Part of a small language model's weights.
Size: width 256, 8 heads of 32.
Architecture: LayerNorm before each block, rotary positions, no biases in attention or MLP, attention and MLP in parallel.
Training: a variant of Muon for these matrices, 424M tokens, 14158 steps.
Each number is 128 + 24 x the weight over its row's rms, rounded and kept within 0 to 255. Layers, rows and columns count from 0. The size above them is the row's rms in percent of the matrix's.

# layer 3 MLP down (transposed), 1024x256, rms 0.133, rows 331-336, columns 0-127
size [ 97  99  89  93 100  92]
[[127 125 127 176 152 114 144 136  92 154 109 135 153 138 131 101 143 135 137 139 165 102 146 172 162  84 165 131 102 102 147 106 116 144  81 138 120 163 124 156 173 110 166 167 126 143 157 127  97 146 105 157 121 148 132 120  88 155 116  85 162 143 126 148 137 120 118 138 108 111 168 139 122 114 123 144 115 124 118 146 128 122  98 104  93 106 145 110  93  88  89 153 186 120 127 158 138 175 150 157  87 153 149 118 111  94 174 181 111 135  93 105 107 129 106 159 132 149 113 131 149 154 158 138 137 116 141 139]
 [136 140  72  79 137 187 108 113 100 127 114 135 134 135  99 102  94 150 123  97 106 111  97 124 131 134 134  90 107 126 116 153 146 164 163 119 128 134  91 118 114 127 134 107 116 126 158 151 148 105 158 143 150 108 140 129 118 128 107 157 119 117 147 168 145 100 139 128 110 104 123 126  72 113 162 113 163 146 132 110 123 133 132 138 141 153 156  81 127 155 135 127 105 187 144  97 157 108 113 134 150  78 163 120 168 131 160 144 153 126 134 117 109 137 106 108 100 147 107 161 147 159 123 124 123 118 127 152]
 [121 138 105 141 125 133 101 108 114 188 125 137 131 138 102 153 137 137 202 132 108 114 119  81 135 136 143 138 191 132 125 141 148 131 160 131 134 151 126 166  91 106 140 142 120 125 164 151 105 154  94 114 116 126 102  96 156 107 103 124 144 124 100 130 111 117 145 113 127  66 145 135 181 160  89 133 129 142 111 122 111 129 109 122 145  94 133 124 100  80 145 141 122 114 148 112 113 100 117 103 106 139 112 173 103 149 100 138 154 121 172 121 104 137 154  73  99 129 140 149 129  83 153 118  84  66 123 138]
 [134 115 117 145  85 161 127 142 115 130 122 127  94 121 135 146 113 119 139 113 112 122 141 161 121 171  74 101  98 124 106 150 109 130 147 120  89 116 131 102 128 147  96 135 163  91 125 127  89 132 142 141 105 156 132 147 136 136 193 104 139 153 188  99 111 107  99 110 121 165  99 127 164 107 112 134 129 134 112 126 107 118 146 149  98  75 127 168  99 129 164 137 129 159 144 141 175  78 133 159 123 119  83 123 114 112  96 132 204  83 148 145 164  92  97 114  87 118 125 149  82 111 151 149 163 145 124 128]
 [ 90 139  92 113  79 118 137 134 165 140 149 152 140 138  86 132 176 125 151 152 181 143 137 120 148  83 138 145 156 121  97 123 129 100  96 127 162 107 142 182 138 122 146 152 141 149 114 122  60 153 130 143 122 101 111 101 130 144 117 154 168 143 139 128 128 113 123 125 147 167 140 119 158 179  81 144 116 150 164  95 132 100 103 136 138 136 142 135  94 106 137 102 176 129 146 134  69 121 125 160 171 152 153  96 105 110 125 158 159 130  73 173 122 163 111 106 109 118 107 177 144 120 133  92 127 142  79 125]
 [114 156 168  98 147 146 158 167 149 164 111 136 110 136 129 200 143 177 110 158 137 140 114 126 150 102 165 140 145 139 143 112 110  91 125 130 130 127 113 168 121 125 122 139 150 128 132 110  96 127 134 138 178  97 145 122 129 140 140 105 127 199 145 144 172 139 105 152 123 159 153 150 103 122 131 127 137 141  89 121  93 157 147 109 127 144 126 151 132 158 136 111 143 101 148 109 138 105 120 102 122 115  68 115  92 155  89 111 135 110  78 110 153 139  92 112 147 136 134 163 134  99 126  95 109  86 146 126]]
# layer 3 MLP up, 1024x256, rms 0.137, rows 332-336, columns 0-127
size [ 98  97  97 104  97]
[[149 141 108 115 131 109 141 170 172 116 132 106 126 107  99 124 135 112 116 132 143 163 149 150 133  98 160 125  99 132 127  68 128 119 130 131  93  95 149 112 166  99 138 145 138 141 134  95 122 155 112 133 157 132 164 139 131 117  81 135 128 147 108 145 150 136 116 156 137 155 139 136 115 133 129 136 152  92 155 106 170 160 136 144 135  82 108 157 113 144 109 122 136 147 152 133 149 152 100 123  82 164 200 152 155 160  72 144 142  96 152 103 134 172 146 165  99 104 140  66 129 134 152 125 102 125 129 146]
 [122 108 161 131 120 137 117 110 142 137 115 110 159 109 103 101 104  90  62 117 114 118 134 109 123 127 128 107 153 132 142 123  78  98 150 119 121 100 123 116 113 151 108 120  92 104 133  93 142 148 139 126  88 123 150 138 106 136 135 121 121 131 184  83 177  92 163 152 118 120 105 139 143 145 131 108 147 121 180 148  96 172 122 148 154 122 104 124 147 129 133 129 115 135  80 167 112 106  99 151 186 116 131  69 120  84 100 115 111 149 113 152 136 130 137 152 117 118 143 109 109 157 113 122 155 153 155 123]
 [ 98  93  91 109 108 142 143 160 102 154 179 119 150 135 105 139 131 102 147 135 132 150 142 140 116 126 135  93 143 111 120 136 139 135 126 123 186 128 134 113 130 185  96 109 145 113 127 130 112 136 128 111 159 128 111 134 146  93 132 128 149 150 118 112 102 168 135  83 150 158 138 111 125 174 133 143 113  94 121 152 158 135 158 163 130 144 136 125  76 106 148  97 120 106  98 135 151 117 163 108 106 138 147 127 119 133  85 115 135 141  95 162 135 118 136 121 119 182 156 141 121 161 141 140 114 100 144 183]
 [123 111 146 110  87 119 125 137 142 131 161 135 113 132 175 117  74  89 141 102 120 116 128 136 121 109 174  80  89 111 119 117 113 149 163  82 103 133  95 151 122 143 176  75  91 134 127 152 151 182 110 118 112 103 157 159 127 112 141 133 113 103  96  49 135 178 119 143 181 142 114 110 125 136 161 169 162 142 131 159 131 146 104 117 105 125  37 103 115 140 135 136 111 133 118 117  96 128  89 114 131 108 106 145 131 102 101 105 127 130 151 135 133 134 107 149 114 109 126 124 122 161 130 124 106 122 140 100]
 [104  91 134  98 101 146 123 122 127 115 128 157 169  97 145 114 104 103 145 145 125 129 146 104 148 108 109 135 138 121 110 144 160  91 116 131 125 144 125 143 132 128 134  55 163 117 131  84 169 147 149 158  91 111 131 140 153 137 125 112 100 102 133 105 122 142 163 152 117 137 110 165 144  92 123 103 135 151 137 119 149 153 129 175 106 127 127  82 135 133 115 119 118 143 183 148 172 144 111 112 138 128 129 118 169 138 160 136  72 128 133 136 110 145 117 139 144 138 113 100 157 178 140 157 164 155 141  90]]